{
  "n_layer": 11,
  "n_kv_head": 7,
  "head_dim": 32,
  "d_mlp": 1152,
  "norm": "layernorm",
  "init": "normal",
  "init_mimetic": 0.7,
  "weight_decay": 0.0,
  "lr_head": 0.00906,
  "grad_clip": 1.0,
  "decay_fraction": 0.561,
  "decay_shape": "linear",
  "batch_tokens": 131072,
  "steps": 3200
}
Each number is 50 + 10 x the weight over the matrix's rms, rounded and kept within 0 to 99. Layers, rows and columns count from 0.

# layer 6 MLP down, 224x1152, rms 0.0424, rows 160-223, columns 640-703
37 46 48 55 42 60 52 54 35 53 47 40 53 30 35 54 48 51 55 48 50 46 44 45 46 54 53 37 48 57 71 41 51 66 63 62 56 60 64 40 43 57 61 47 50 49 63 42 46 60 47 48 54 48 37 45 43 62 60 41 57 57 51 46
36 50 41 47 66 34 52 72 50 53 43 44 59 55 37 49 41 50 59 39 40 48 62 42 39 44 41 52 54 30 54 51 61 61 42 56 25 71 56 48 66 43 79 44 57 44 52 44 60 59 36 36 58 50 71 51 54 56 56 33 45 49 55 51
56 50 72 41 37 45 54 56 49 55 41 67 41 54 76 50 54 47 51 52 60 49 39 51 55 40 42 55 53 53 74 55 57 52 53 59 46 44 56 60 45 68 48 52 54 54 33 47 65 40 50 31 46 61 57 62 50 29 40 46 56 50 62 47
42 41 61 40 46 45 61 42 53 63 49 44 31 46 59 57 52 48 44 55 49 58 54 50 64 49 46 59 37 53 69 48 51 48 57 59 76 39 66 56 55 25 66 51 39 59 72 53 35 39 43 53 57 48 36 54 59 47 48 33 50 49 40 40
59 54 50 60 55 52 49 32 41 46 59 59 54 23 51 45 50 55 56 56 51 42 57 57 58 59 47 75 50 55 71 57 33 56 51 54 46 87 57 47 43 50 60 53 46 44 52 38 66 60 71 54 51 40 52 53 46 70 48 37 64 51 45 56
37 66 76 43 41 44 58 45 48 39 51 44 40 43 40 55 48 50 52 45 66 47 57 63 63 60 59 33 47 42 59 52 56 41 61 58 60 55 60 65 50 68 56 44 56 38 72 36 57 49 49 41 58 58 57 46 65 46 51 46 38 53 60 38
32 35 34 59 46 55 67 47 42 46 31 30 55 52 46 59 55 51 51 43 55 47 58 37 41 40 68 56 45 42 44 33 33 58 48 59 40 62 59 50 54 32 49 33 38 46 56 64 43 63 50 50 52 52 54 57 43 41 48 57 48 49 56 59
65 62 52 59 57 42 51 45 54 68 30 68 36 65 46 49 47 51 39 51 78 42 45 57 61 60 48 51 58 52 48 70 47 59 62 58 42 87 51 45 51 61 46 54 63 46 59 67 51 68 52 50 52 45 53 54 57 54 44 32 46 45 61 36
46 61 54 64 73 58 37 57 59 41 49 59 40 55 51 58 52 60 41 46 45 44 35 56 50 52 39 51 57 55 45 43 46 66 66 45 43 47 52 65 33 59 59 57 52 52 61 63 53 64 37 41 53 51 48 47 44 38 53 56 38 53 54 30
41 54 38 62 39 54 58 46 57 36 51 65 52 43 64 64 48 44 44 73 53 54 43 46 45 58 58 86 73 54 40 38 40 43 50 48 58 37 52 41 50 59 50 44 62 53 60 40 48 54 53 60 56 55 59 47 53 59 59 60 42 48 48 53
64 29 44 44 65 57 39 34 60 38 46 53 36 57 46 39 65 51 43 44 70 48 39 54 60 52 36 63 46 47 60 37 40 47 67 47 51 40 61 65 54 49 45 49 59 45 44 44 55 45 58 54 47 53 44 42 50 36 45 61 65 51 45 44
39 56 53 63 57 46 53 60 45 52 71 25 54 45 47 50 48 45 58 53 67 41 42 54 50 48 57 59 43 49 52 38 29 74 53 59 39 41 59 43 55 60 59 56 38 44 72 47 46 50 42 36 51 60 49 47 39 33 45 33 50 52 64 52
63 43 62 49 41 48 61 59 43 43 44 56 48 46 48 53 58 48 49 53 52 43 53 53 21 40 70 44 43 56 51 55 64 50 40 47 44 51 54 51 58 62 45 54 27 43 72 43 41 59 35 68 59 54 66 51 47 53 33 34 30 42 49 59
41 69 58 41 40 37 40 38 49 44 69 61 45 51 49 60 45 54 54 57 29 48 47 57 30 56 64 46 58 43 27 42 49 64 48 47 48 56 55 37 39 53 47 43 48 46 58 48 20 45 33 49 59 42 76 59 45 48 50 47 43 51 47 56
35 37 46 50 56 56 53 48 42 50 34 31 41 49 56 63 63 50 41 50 59 44 40 49 53 63 54 25 44 50 43 32 35 48 60 55 38 37 44 53 48 33 61 39 69 58 72 43 37 28 40 23 37 63 54 60 43 56 39 38 58 47 46 55
34 44 61 55 60 46 36 57 56 55 46 33 40 50 55 44 42 51 44 45 71 66 42 51 42 50 63 57 50 55 52 41 39 64 48 50 46 49 52 42 39 33 43 48 35 47 58 24 53 74 37 32 44 37 34 65 53 49 48 37 46 52 65 60
58 70 47 50 58 41 64 39 53 71 61 56 38 49 42 49 63 46 65 53 50 37 60 39 45 54 51 43 62 43 50 54 55 43 45 58 48 46 45 56 48 47 44 47 65 64 41 40 41 51 61 33 46 70 42 48 54 64 49 66 37 54 56 36
66 41 47 50 27 33 51 52 43 57 44 42 43 52 54 43 44 42 66 36 61 55 56 46 69 32 46 48 51 54 17 42 26 56 52 68 46 50 35 42 45 62 53 47 46 47 62 47 49 64 63 58 52 52 35 56 56 70 51 43 45 56 38 44
40 48 41 34 60 53 46 38 49 63 55 47 49 41 30 39 55 44 54 56 69 58 41 46 56 54 68 62 50 41 54 51 39 41 49 37 29 54 69 60 48 42 42 45 50 41 38 47 60 33 53 56 53 45 42 63 42 32 37 35 57 50 44 50
58 37 50 58 58 53 50 63 59 50 60 47 48 67 62 55 47 44 45 56 62 58 40 51 53 34 48 43 42 42 51 45 51 58 34 22 50 62 41 69 53 23 51 42 43 54 38 43 50 41 43 43 45 48 47 38 72 48 55 45 41 51 47 54
37 58 61 48 52 64 40 50 46 48 60 50 46 44 35 36 47 48 66 38 60 46 63 58 52 62 51 46 57 46 55 47 34 65 64 52 48 48 32 69 55 58 41 44 38 51 53 52 47 54 56 66 51 40 46 35 50 55 48 54 59 57 61 42
61 46 52 39 45 42 52 48 47 26 50 63 53 35 67 55 56 63 36 69 61 47 65 43 36 48 38 37 48 48 44 56 60 35 45 56 57 64 56 44 27 38 45 61 31 31 67 29 33 44 36 59 38 55 56 31 49 62 44 43 39 49 64 70
41 42 32 45 58 35 57 41 44 60 53 17 32 50 42 61 43 45 52 60 42 51 40 38 50 35 50 56 51 66 46 40 59 65 51 51 59 45 61 42 52 31 65 44 55 69 58 48 27 39 52 62 53 60 52 52 61 41 53 42 51 53 41 38
50 51 43 45 40 45 46 73 43 58 53 59 56 48 55 33 55 46 54 64 43 45 47 45 50 62 56 32 53 45 43 40 24 62 54 51 48 65 39 42 44 41 50 69 42 54 66 56 55 26 69 39 59 45 58 52 51 49 45 54 52 49 50 53
59 58 72 62 63 49 43 47 55 36 59 35 61 35 49 64 39 44 56 55 29 45 56 50 79 46 47 61 61 58 50 47 59 49 35 44 56 29 47 43 48 75 40 51 47 54 50 40 52 50 53 56 50 59 52 54 60 62 51 53 31 54 62 48
53 31 40 36 54 55 57 31 51 64 38 36 27 35 48 59 51 50 46 51 43 53 47 61 53 58 60 38 62 46 49 39 66 49 50 44 53 50 51 52 55 53 54 35 46 41 33 45 41 59 62 50 48 42 46 47 61 48 53 43 61 56 59 31
57 61 56 36 49 45 48 38 41 45 50 48 43 37 39 46 50 55 52 47 34 48 58 52 48 53 41 56 64 37 38 54 47 54 49 34 54 61 45 51 39 53 44 56 39 50 36 55 46 42 49 52 45 39 50 59 46 58 59 45 53 51 58 49
44 70 52 49 53 34 63 53 56 42 56 42 61 54 36 47 45 49 44 48 35 32 49 51 60 54 40 61 71 41 27 61 32 50 61 50 44 68 51 45 48 61 39 48 31 44 55 44 53 39 70 29 48 68 65 45 38 60 51 67 55 44 52 47
50 53 60 46 43 54 43 32 51 47 53 51 46 33 67 31 44 48 54 57 52 41 48 66 48 71 49 42 36 38 47 36 65 47 54 50 60 35 61 40 42 59 43 53 29 59 58 46 41 25 40 60 52 51 53 40 44 50 48 57 41 53 37 48
80 62 48 44 58 29 38 52 53 58 62 44 50 40 54 43 56 63 45 45 43 74 53 48 47 43 50 93 57 63 39 48 47 42 27 28 39 37 51 30 39 63 22 38 50 64 46 50 47 43 42 56 52 49 42 46 46 62 62 51 45 48 48 29
41 56 54 50 52 44 53 80 42 36 48 58 42 55 42 42 60 51 55 53 49 45 39 50 35 53 50 59 56 57 67 55 25 52 40 41 60 42 48 58 55 54 36 62 47 50 62 66 37 53 33 46 38 63 38 60 58 58 65 55 56 47 48 66
57 50 52 49 41 34 59 26 60 38 47 68 57 45 60 46 40 60 54 47 46 48 42 51 54 51 39 65 37 47 41 60 74 36 57 25 44 68 46 65 39 49 29 47 44 49 44 56 52 31 46 56 46 48 59 45 44 52 47 52 59 47 48 40
33 53 53 59 68 53 49 41 53 41 51 52 56 46 59 34 39 44 37 49 55 68 33 46 41 47 51 38 48 48 43 45 34 66 64 57 54 51 70 48 57 55 49 55 53 43 53 41 69 57 52 64 40 44 42 58 41 34 46 71 38 48 55 61
36 60 30 70 44 53 43 37 66 52 32 37 37 62 47 42 64 32 53 60 33 34 43 49 50 45 50 56 48 60 36 41 52 42 44 49 50 36 39 52 46 52 25 37 58 47 52 31 33 65 49 54 45 59 45 66 43 61 69 19 41 55 50 65
54 61 60 64 62 32 38 32 46 39 61 49 55 43 52 44 46 45 52 60 54 34 48 59 38 58 36 57 36 56 48 57 64 48 46 49 58 47 46 43 53 36 58 62 47 51 39 38 46 56 54 46 43 42 45 46 47 68 48 23 49 45 35 58
57 46 60 45 70 42 59 30 37 47 66 57 46 60 34 57 57 50 50 46 45 44 46 54 64 51 45 64 61 51 48 56 40 48 41 45 44 45 55 49 53 54 64 52 42 54 33 37 49 36 45 36 63 40 72 52 57 60 52 58 40 44 43 42
48 51 43 57 60 47 53 47 49 37 44 60 49 61 40 42 47 43 40 56 60 69 50 59 56 56 51 58 51 73 48 71 75 44 54 67 48 44 53 65 44 48 51 41 38 54 47 48 37 67 58 47 53 67 45 69 40 62 62 53 65 56 60 55
44 51 63 62 60 44 37 46 49 56 41 49 40 47 56 47 46 45 53 58 55 40 55 54 62 61 52 39 48 40 66 57 41 46 44 61 49 65 73 49 60 42 78 34 56 46 54 47 51 39 55 53 45 56 51 34 39 41 55 45 50 53 31 49
45 58 66 57 44 49 45 65 61 40 51 50 54 58 57 57 57 45 64 43 54 39 53 41 47 43 40 56 32 52 42 61 33 58 43 46 55 29 70 52 45 58 37 48 50 42 53 45 62 44 48 53 51 48 70 62 55 45 27 60 41 53 34 45
41 38 52 32 64 46 40 58 55 38 32 63 44 47 59 52 52 59 59 38 43 41 32 35 58 58 44 56 63 50 47 43 35 53 68 58 52 50 23 44 38 42 53 38 56 38 39 38 51 56 63 49 29 68 45 57 56 34 46 64 39 54 37 52
62 42 44 47 48 47 40 35 45 41 47 57 42 35 45 70 40 42 48 53 46 44 36 51 59 35 39 53 57 54 50 45 51 54 56 47 32 58 42 67 35 49 43 69 64 50 65 49 46 47 47 56 48 53 43 47 51 61 49 45 58 53 50 36
45 51 52 56 50 42 64 48 60 53 54 48 53 55 64 68 53 38 57 59 52 65 38 53 65 43 64 64 43 43 53 57 74 57 59 61 54 55 54 60 50 55 46 58 50 55 59 35 47 55 53 38 61 55 35 60 57 49 54 50 32 60 50 49
46 58 49 47 54 41 47 42 45 55 52 46 49 32 28 53 54 53 56 41 49 37 35 51 47 44 55 47 28 65 34 53 31 58 48 51 45 44 61 52 33 55 48 43 36 46 42 58 62 43 38 56 52 45 39 45 43 62 53 42 58 52 44 31
31 48 49 58 44 45 45 40 39 33 70 41 34 54 30 46 61 48 54 50 45 48 48 47 54 58 57 63 54 51 52 46 49 61 46 60 45 43 30 42 63 42 59 51 45 54 54 41 41 49 42 42 54 39 54 61 43 50 37 56 37 47 45 30
59 67 40 38 47 58 55 60 43 45 71 47 39 72 56 52 43 54 64 63 43 58 38 51 47 36 36 43 72 56 68 62 57 60 55 48 35 58 47 73 45 61 42 43 42 38 45 49 36 52 52 39 47 57 29 47 59 52 61 32 56 57 78 66
50 47 49 47 60 56 48 55 55 64 53 42 42 53 56 53 62 50 54 52 38 62 44 53 41 41 55 70 54 42 49 45 58 45 42 51 43 39 43 65 48 55 40 53 65 55 38 45 60 53 45 57 59 55 61 39 48 51 48 55 63 60 48 60
51 44 44 63 55 38 58 39 54 50 67 54 39 51 51 46 67 45 58 50 41 54 49 45 56 48 62 56 51 43 43 42 29 52 45 62 42 44 38 55 57 48 53 58 50 60 41 52 53 47 51 37 44 56 50 60 40 39 39 43 79 52 52 50
35 37 41 47 42 50 46 42 53 43 50 44 56 58 51 46 64 55 34 47 39 42 54 58 43 47 50 37 44 49 51 55 32 33 69 58 50 44 32 66 47 58 64 48 65 49 48 43 59 61 52 47 46 53 32 40 56 51 48 34 57 57 39 71
33 78 43 37 60 46 33 65 71 53 59 45 37 64 66 44 57 39 59 61 45 42 47 41 27 47 81 51 43 64 58 57 69 30 69 48 67 77 49 46 50 42 50 54 31 64 62 51 50 54 55 67 33 42 64 47 28 74 57 64 41 45 55 43
54 42 56 30 38 57 39 46 39 52 75 56 53 61 51 48 45 60 61 47 45 55 52 43 43 59 47 31 60 42 62 49 75 64 44 63 56 39 56 34 35 55 31 50 49 47 57 45 40 43 57 50 54 51 33 54 49 33 63 67 53 52 52 48
61 42 42 28 44 26 44 62 37 60 36 19 39 47 19 51 50 41 61 55 55 43 37 43 72 65 57 50 64 54 60 59 56 66 49 53 47 63 40 32 36 52 67 48 56 50 62 35 43 43 37 38 53 64 33 39 72 43 54 35 33 54 50 60
50 35 63 67 44 45 48 48 59 45 57 25 55 54 54 45 46 40 49 40 53 36 49 52 60 34 45 44 41 52 61 64 30 67 61 48 50 27 42 54 59 46 45 52 39 56 49 56 40 34 60 37 56 51 67 61 40 31 47 44 52 47 52 40
45 67 45 68 51 54 55 44 44 50 74 34 59 55 51 52 47 42 50 60 66 48 48 56 50 44 56 42 55 75 60 57 22 55 60 53 30 63 71 35 59 61 54 50 77 39 37 52 55 54 58 39 54 58 62 50 47 65 52 49 52 46 56 76
64 27 53 55 43 41 47 63 48 61 51 52 43 45 58 53 70 41 63 36 47 62 41 56 62 49 53 48 46 57 70 49 56 66 69 52 43 60 61 57 72 59 50 48 55 42 47 52 37 47 53 53 58 43 51 51 60 45 47 51 59 49 43 50
37 40 43 60 44 56 38 54 58 48 57 42 37 58 55 51 45 49 41 65 52 39 46 63 46 59 55 40 50 46 47 53 49 57 57 50 52 37 51 49 43 58 62 57 77 42 70 45 37 44 63 53 58 67 52 52 59 53 47 50 47 49 29 61
56 62 56 31 44 50 53 59 49 47 46 52 65 46 36 49 56 51 35 45 51 54 48 48 60 53 29 49 64 59 37 61 38 47 42 44 56 42 54 48 46 68 44 45 37 52 63 40 51 34 47 57 41 55 48 40 33 45 42 58 54 49 63 29
50 53 37 33 62 54 46 61 48 31 43 44 56 64 44 50 40 40 60 47 55 55 68 34 49 56 50 38 63 61 59 55 41 63 69 59 34 48 62 48 46 55 51 43 52 43 53 37 30 70 44 43 58 46 73 60 56 57 60 63 48 44 44 52
51 60 46 47 34 49 47 48 42 56 42 38 48 64 58 49 30 46 34 55 29 64 36 45 58 59 40 41 68 49 31 55 41 58 37 52 35 75 52 50 56 63 38 58 37 47 57 39 56 66 54 57 39 42 40 49 69 62 40 47 54 55 41 50
48 47 49 77 26 60 47 46 55 53 59 62 65 51 40 48 54 54 46 38 55 53 51 47 33 39 60 54 31 74 58 52 28 47 65 54 52 53 57 46 58 55 44 61 55 57 51 66 62 61 47 39 56 36 41 44 56 47 51 60 47 52 50 57
53 31 56 50 40 66 42 51 56 28 52 58 58 46 40 43 64 51 46 46 50 42 47 45 53 51 59 47 47 58 55 34 59 59 46 55 41 49 48 46 48 39 32 53 50 42 28 64 68 49 49 43 48 47 37 42 67 42 60 44 39 62 65 52
58 44 52 51 53 53 59 48 60 68 59 44 40 54 48 49 40 52 45 46 37 53 58 58 49 48 62 53 64 45 37 46 69 52 36 53 43 46 66 37 47 41 31 30 46 52 59 61 43 44 40 41 50 39 49 52 52 54 65 53 52 56 73 35
47 28 62 31 52 36 59 41 45 56 45 36 55 37 51 56 43 44 48 51 58 45 31 47 42 41 57 67 59 54 39 47 46 48 64 49 60 47 63 44 43 40 43 51 56 70 61 49 62 57 53 53 61 55 54 41 49 28 36 38 49 46 45 53
54 59 56 27 47 45 57 56 46 49 49 50 42 68 42 47 50 42 55 51 37 40 68 28 35 36 59 38 48 45 47 48 67 60 69 58 50 73 25 62 61 62 43 49 47 49 42 57 52 48 53 29 59 64 46 19 41 42 54 44 73 50 56 54
33 72 55 60 56 55 40 44 38 50 47 49 50 49 51 35 38 52 57 46 51 44 52 64 37 62 52 61 65 48 53 41 39 59 53 53 46 72 52 49 40 42 68 59 46 52 56 50 58 50 56 53 43 41 56 47 39 58 65 55 56 60 46 55